config.toml
d_mlp = 256
rope_fraction = 1.0
attn_scale = 0.177
lr = 0.00931
beta1 = 0.95
decay_fraction = 1.0
final_lr_fraction = 0.05
batch_tokens = 32768
dataset = "wikipedia_en"
Each number is 500 + 40 x the weight over its row's rms, rounded and kept within 0 to 999. Layers, rows and columns count from 0. Numbers have three digits each. The size before them is the row's rms in percent of the matrix's.

# layer 6 MLP down (transposed), 256x96, rms 0.0707, rows 210-255, columns 48-95
102:495507507504451608458500504515451499511544509489499421550517455562492475550513520455456496555457571499491511457511458543499533502469495473491463
099:570576501469528502501526525401474474484484472455519509530483450579480475562558566456435536426521531504525569481525512499505450493446421590488455
097:438505476476465454467531550505492442469559509489504442568434417552438517531507526508510496511477521459441526527470481428510475516556495517508428
101:534547481491440487525536458556429454504481478497527508553524548520468477503580504495519497527463414515519508549504525548486556486475480430454513
099:536489485562522530496595518533523514538533505532465454479483551517515479526608435521441504496508517527496543489492587566543447525513480512486504
106:464427515454462495456505466469443512477558481559505533483387456518488452519523479502525422466407509506496487518479437491493539487487490508585475
096:447482582535509432539477495500525406494531414472532496534513520485508516460461451531436448557583523486498466496511472498491539528462528517526523
100:557517443507509536463527555519543519468552549478517462488514484505457476499511540481519476525547520475472548486541391518536469411512466481433422
107:457469446554546496541525572498535584492465490534517547460464490502433453549497514492517522540452567512452520397472576553477454488501510486480515
093:482468545387454470526455472529447550523472458578530504474464527543571491527454463531494468493478491500536431423494471595522573484464460529485467
105:491537522549493448490518504497518477513451523493513499549484428476434539483448440541496478548474512457542500461523518409510422424493410477504502
101:477484431449474496536510564551522492475435515575506536493540580508478469519534508493507465559555503495537496617547527456442519502495484442458466
106:491498471523495522488504501515452536395517556534539524494503530598535561483543512516523590513512525424495436506551462506482474460518521508487501
100:434559541483464518494500503524425489546508494555531510535516528499474549555450428493456563462498517478561474519437596443477503422492508579530503
090:517513438451464563558487431467541521556548524474545452567523502539517498455486527563454549516482462464499461510554413490557450517488538516485529
097:477437522512547548462501580481470525541541527525466503527467443468473532410498490506508469498481521524501499475551462496487529549465489636555489
102:468494493530520530588506555460481479443455502494460499480417489558518464553567464490551586502483490451505505532564481502501475522463375551496463
110:492447488549451615437445480503614485504529519611514541502494471523550570472504438452512463468480515524490505530482496517423553492502459493444527
103:557480476460504534494494478462571484508482509409501461504419529495493510508521483508435487431506524504552545505460565505551502541528449486484497
103:407552530539533472537542552466541548546502536449586488512430507518508530451541494454496522496446510450533469485481515447549504530464509447587539
097:438545498464467467519458532467550556509477516572500419516459437463470467599515515504557500542485529498438566527487584491560471523444521518462466
090:526537497522565541439462531539503423453461487476506578551483540468425544441505452478542546467484536427524582514507472529484482543490489476508457
096:500517549428582493458595471505480456520458465517514511470525537516510478500452518539519549529492456436436477545500499504535426571466493522459511
098:510545499513469453556586515509484487565476458533570506492544561550500515460469439492533506514537542488540566501519466519501445524507506505520504
093:463523532508513569502545470573462470469479568537563514496593407511454427479482531519481448509464510528503554526466580465512514456502457515448512
099:478460451486531515502519533550511483455549442442531539467546430510546509482508501515451541477434492553454454560471515539502502493527568395591485
087:565506430568517407439415526508589556497490458552530549482503539512530512539476463404515494507469508525463459512482540512462517485504519513496469
100:550573497514490480490527492474425597500433456494514516500558499531555476539460543553457462622467490584520517491405468442504527509537496490511477
094:555517446471551492495501447521550481503524541543510534538447469470568521564461416538423513491514480504465503495447542538536457454506503518519545
102:488485500482484554545438521445516586542554577518506489437517473545462538509485503435504570474555517447549519498515474574592444540495451529457542
106:528478497545529472522507553446486447479575486496510470495466500496473515482493491498487491466543494577456558446490491476506549532520510410581560
098:452510481538544534471491427484495428475475442472487411506477549508556498506478478492508526439530496519485448481519489496558469465520529453443543
100:429491494451550486478523471482473461476495569511545607448428475434499492538490520461576510517508441535464476511503524453496516478425534569512463
108:547459438514514490516514462500542563528483528475512458475582460487619526451483512511551466465420540567472450485525538500468542547525509531467438
096:495542596538585510546494513496502532510531589504475481469511492437482540527468510500452441511459538384507456517493468495523442472458545459443582
092:398581496514528515562545515476422514468498595473512433556497515503526493511553489527418494583478564545508456440464520481488505524505487553493500
103:514492536553461509462555515489505508478497539532579507586444503518451488498480495433477506462585552552492560463499489467481523559424543470498470
110:434424494524522517512526495532463475506475450443514507543477509450533547525486543497471561444429590505450529469452521471424566537456618516498468
093:517574430581505512550405618437503478513497534447502565545517481477413410480519522477458503483442503466522507501491511564535510524453480540511488
106:445574524460463500549519517497439572513505478471556502477481576430534466505479464502519470499501515458566541524472487451471508465509426569517531
092:459517447522471503498575550547534472536484565458553522496427530487498493522558492414503496477567516481534498481525503495570542468525460547470536
105:490527542454493468485438473500436502534472562548506488474611460510499422459511563548508453594498527525413560506494468462533527574472442520452497
091:534515552496544439511519498495480456526430495422561531494510477478563522527466512487569559497457511489480562482567430483490449506462528475440559
107:483439486510455521503535443541467455490500519466549414487579426477499475528520537524491539517458497554487481535459487547515482438514465530497542
111:523516552474484489502552514516517556439539487486484507479469450510484536514472491481456560440521479473460526519529551465562422479455489511472473
105:487483490516458555531510524474459439516603444469578497472513445496516441525452561527523528473460530518486481455496517566523503609520508511563574
# layer 6 MLP gate, 256x96, rms 0.0732, rows 211-255, columns 48-95
101:484484497601482540450493529487511537501547441571481539503521514444525565468487528580495448522414503478466493549474488481571546448486492425486501
101:552494535518510484499546508507427507509518504463454501461436468455533559565430437466487522498464495433565461474473545510558520492501560515445460
105:541442488529552503505435406523629497484453532467446545516522549518513549491542504533479556468443511534450502506582516442435506508488451509526574
103:460471514486544472522597515416522544507474523489476461539481462487558558433484529469544518505449427535491453504479523453473518477540537574532509
112:523447522558462476478494528491421467492519460542469495507500515499527450467498522498528507541437443518471541569514549497462460503531513575493522
096:492443526468449564462509492495463514530514521520466499502457567535508491472494465503523532556511538478447473529469504452488442459466511548611451
095:514435546476464541439505499532480537615546547578489471504520485402502520486427486546459484527450458500564424557475489519515517481532509538556550
106:466454469482554509501558485556493542515478424552507448436499506476491497576496479477531522434477545432492455469495542464465518510471506546462503
091:457454503422426555505538519439523536523533463530560511466494523488544458511541478560535551538484480490578522474540515533490399499499474449497557
098:513504571455538497502528449534559589390493524488464556463521495537553478526487555447535447500498576524515499570480577507527458495518432524464557
101:486492526529463485500514472506562469520479523504534444542483477429432522533580539474555539432428448556544461490506486516443491529529513465481525
109:474481578472508539507496548447384495505428472484429510482520520534497538472487482487492443512557512482494535408509525647515504494557503494530528
095:510487508489434523583493523496525476527483483563487514470451572479458565479399547517425467416518508536502522473474522540539513563455493444519493
088:438494508499531584487503574471543501498549484515505471482456514461525561522484523454484500491460487523506496522494509505566500576464501506513578
102:441380463461491525510442455489489402524520556511490499478494517513494489541522465511445425512488498498418504465530476545504439489524479579515469
104:506426483509511580494484455520484490538551473510485418497480513489449460442495503511483416495507465483583499540480464515578518487495515473447552
108:614491479461483446511530508564490583446482532421488486463449527441481475411540517552517477496516480499523487425531499481509462468536566481527536
103:498477517492555542494463500433509551517475478534495455489482524525481443473408559544507462530482562502533461536550442466490530545407522522499563
109:509481477491556539506440485413464443527522418468470491466519497396540549472503550529632472567494487520524495495467477496457474505547505485370580
105:426536459478476471501491563544582515524485489554491537523514491466500417518553468495491482524422432545469440563619562478505574488415532486496546
088:444540491537454504484551459491490579548538479499483528504569454524457512540561563442513468508473427525507436484483504501483489429511500503508513
099:474487456499516527431416550510405443524477488526444575523463519464467476479535541568493431551578477485506448447498528515474537468557477486498527
102:530459499487515463586437561487447482460562489487481520504521465510513470569466540429516496567460439564476540533503503482517512501471528447420515
089:555539548505523538442549506558447507429446548474531508484539453489500548527521462463453464476506483476516502463462506562550533494415460506527463
096:476519579504508444524464504536467481543517537497418482478498503563409504510520590511458543484480507539485482503545565536519569533380507510565458
082:541519477509411543488609487547548429466550523559484535498439457497529488472539551427598496478494556509532493537447522480454502549463506467506545
096:580487490438515477526494537538459558538491429591503562482584522533550478489561509542483537511482466493521437477492500421480517495538445555477498
091:460536482457456488565497533461502510555514473580559499494459480520539478573508510531526393534444405509449473478512438463471495458547513456512512
097:510507495510520541521475510517491417551497489570538522445516480463558429456505524454529445475428506494506458487528471487446484445544493492476476
105:514525513468464486447456568550466502541523553488517521476511459465487520574484534486526514510517522486530464533462442521533463401481475448502423
093:433521469445504530510452471428527483486518580536420495477497470558540480544482522551461434529487535575451550479467437541510511440472497493482543
095:529486488499527574441535512514551480527493491549543514454456496600512454463493535562464451523501468518515559468474457492523447481519426531522554
116:532519504443508470539533556465410395449484456505489566466422540494465483514509499546471467567599553490482455475488489489494438405554532452514570
100:466481498544422539525481490461540518469510468483562503565481531474522497440500490503499521473530548616502524479546547490495499484474443511567505
096:570502492487486516487457443448528536535542430522467540440496504497490535445437521487484440556451521505517456534516481475546543485514527514551455
098:475512567463510543557563431521492485469516496466496553484542453526471462585458504430491516503527446502553529531488524516552509501371528506436492
113:489470507435446517553477563522481436461466554569509488528566522517466490542450509512523451488491572512496460503509579522526512528503494480502471
100:548495464513450517523498497486509514442525533469505538503454538527463466509472562499550473438528485531489515519598554482541487493481503439545524
107:546505550520468497463488522541565456449546489477504516526518487492580491572527500416527456503475498521518486558502464483446534577459449546490492
091:572476468500491478550490467423433520448530398511538519604457461495522574466516468433489483483489494499574517477541512481467446526469536438461483
101:513470537508541474498520510520421542532487492452530496484514499531527521560549473519442444522493524501477448458495522443493478460518525485481480
090:515507499545506517527459440476461439556566545451460485584516488478481467522549557454458507395487472516520455403466488490431503459509550529483477
107:515551526506514570535537502494536527503519451503442516563501471521514515496450472505484494478495510530499566468465528508458490452515441500482602
107:446419500503505567548531530571524424554524529408526497472503515476525441473497473456564511535545548450474527457453548500512510471464444535549547
111:547523502495490508505487562493481522485521550518515491459467429491509458536472579513476519494485535517543479507526564504497548558461522458525513
# layer 6 MLP up, 256x96, rms 0.0678, rows 211-255, columns 48-95
100:453489614478475451466452555470522450478507531468527492485516484443465507433501523515413464476538462542510440483557538516540506499480549527447537
093:490418461500471549576491483448529502460442468564504509493588507442507556436532556479510561522524591498426516460525499503410457490558522473444444
108:536497542570493542490447452492534478520489503515513507492527537479502504513461567559462518553507532519458405475450536422428485498488522548434459
099:528488577504449460441511518564501458469481440463507538596523513460503512457526536504525427521496446515518506477538505529467526540496425475432536
107:467554510432485541500571518465478476465508448520549575453445543491520436517541462461516452492492527510523559426443510551488459574500569490499430
102:526529523538492444456582546491492520498517481492460524480493504506452521469559468558544539455484488468515567452472484519450505484545462499495495
100:493453463491495557457443556526540515512539518461538497557478489554569487467474562465466498444487542486573447497548479493513485462497481408470495
094:514485484584565475492561583543529525483477550511515551481467508446505445485494597513556524599470517511462515402455483524520447531545487479533526
097:511465449479512442542464413428428500507502480510503485583560518579490521476463509491509481486517546410552389496522472572580583487530517514508444
102:565558484466521461528542424496487462449460517475439511457542529527484534529487552464448466531486528512548531523520465513511553430538469486430476
110:456470595445476467555562534510504449545530538410458526556468507498497484529505435493454439480481456490512513530454466483505473527437519467558544
105:500447435533546514479533505481591411403539518545499471532515447552502555485491535467552520520468517505525594508524511502463496503505522515480472
089:522538505493474420493483513494470510546467503533565507486561545473548459496491484498530535526457479489489458439434490575550428552501547503517462
093:417536512530490509494497495512482543513508611455493418548558509535497467504485493511504499473582532614563571438413539477483540495435472460505521
095:465469532557521558532435491510525490536513538477515458498528447550548479587420510487463501469444399397475526457492520539559479488426485551445479
097:541521516478495458461466415470520535512523460483481534483563523512518461530495491486537494499569436526472427556512532560520494437587504521497490
112:506425451452487494514538550520556537562517499496518459472476518506495484496584558479412501442473498450545487447530526538446494518558468481508561
103:473471523544575505534545493483476549486511493427491480620454520537410499528511525503506547469503528432550473522517476538543504569460441488497492
107:490555492505503434535550561425570541506487568500509525490449503489540451442487593447506482445524542511508517533449505472526509473474495483515480
103:540438499505445520567542503459465490457553442506484500548516551508509490460576502476523551482505446566530549479544451457430467556561532508504529
090:491540440502471505494489481528506550469547456465575526463480494516463455484530456429531480520505443575466525477438509561437484431451559529539518
103:461493477492524526514471569508378457480451510467445494529485524458440477471537449539464518553600517519490488528474551533509471493579485412449499
101:520525421525542588539437555425539516472439514542453432499474581534530510467482504522498506429521549506535519510509506530538556466534531519431463
089:568503493446482448410409489551433506486461559537503468458506448452546531475515512468500503516422522512488481437425449538489506495539442497613482
100:539461523570435546531487478511507504548510486516508557485519455467576512476501446512498492493458486522462483572480433461458468444555408482483520
086:471490507434477484521543470503505403450559514513475486529506436472492492451495540515469548476506539534468531509455582484444515441575514542513512
099:483528457545518435509497515518439559511506467545470518496511496498443460546449543556524537559410483500459562489491512440516527448540449475563520
100:465456495437465493542531457447488474524504489456538503466544470545550546480485484483561532527468430472456458436498516562514504386506442463485430
098:460496421431506514503529513458530456518524484533508540522486489482523442542532514401475548493520525469481584435507452477548495540509503476466535
105:475428564456439470476486516506429546517539499505500488457577491442520449505528457459498475483504497572460540474474498514490493443496504563434482
102:448517475484457514504509537481510549468503505520494515458471537457455487476476449532499536489503533468535583426542447588491483491535517541531502
094:478526477467454488458521443489455471502540449519529513558486536511488447412564466516479506406504533575517470466536551504464452517478564538484393
099:490507491504514492488517470457491449424533450461483501434454515480516538560444506543455505517575508515424466472488494469468465448518448489485468
095:478464550495457484482475511452444511496475456527544540542518484476552478512509488502545561439509537499491479461460510450416530532603487540486480
091:532473451554510500423555484505478555451509487488468458538485464514527492463543477454494554545585488443561536536530489494482562421497479454414530
102:485471477476488466486508471538531565469544564486446487426455550411524516527538524496523466491540515545446482545440574470472458542533465460517483
105:550428509622600521481517389513568546548540453466528494513454533441503519521489524481499560516466507446502463511460471492457515514485452566579526
096:480485500521490485467530508567458475505503581519560534478537530514505421450514416553472552469425502476487562553529456501471532497543525539494475
112:460449474505544476483509468520478446401507497532477446515483499584492463524511510544486433518477490525455521566510484460546474501472462518501457
090:457570505483554458491518513401500506467506473497490535499523468567489444488534515500464456442551529553454480523530526509472548503506497584489499
104:434501502485498524501488515447455553486511489522482462458523477535504526571506474487486487517461542500494397471562439519454540524583581521533601
092:524573498495494479580497503449471536547598492524551468545477521506480464519559471419556423589439508482515465536513514520570539490579521477519478
106:452424455436456522442483634484483499538484548494534477454519454515443538518443546438480523526569527503509492467449517521527500463482476506523618
108:537433499535491500536494530417516518506492438507485465433530559495494516491509452430460553533519535469436468581583513540543571523586453424553441
095:590532553495544449533531481536417519476470532569479513439424549537452474474468494518510488458478500522521547503555571518468542498479499506485514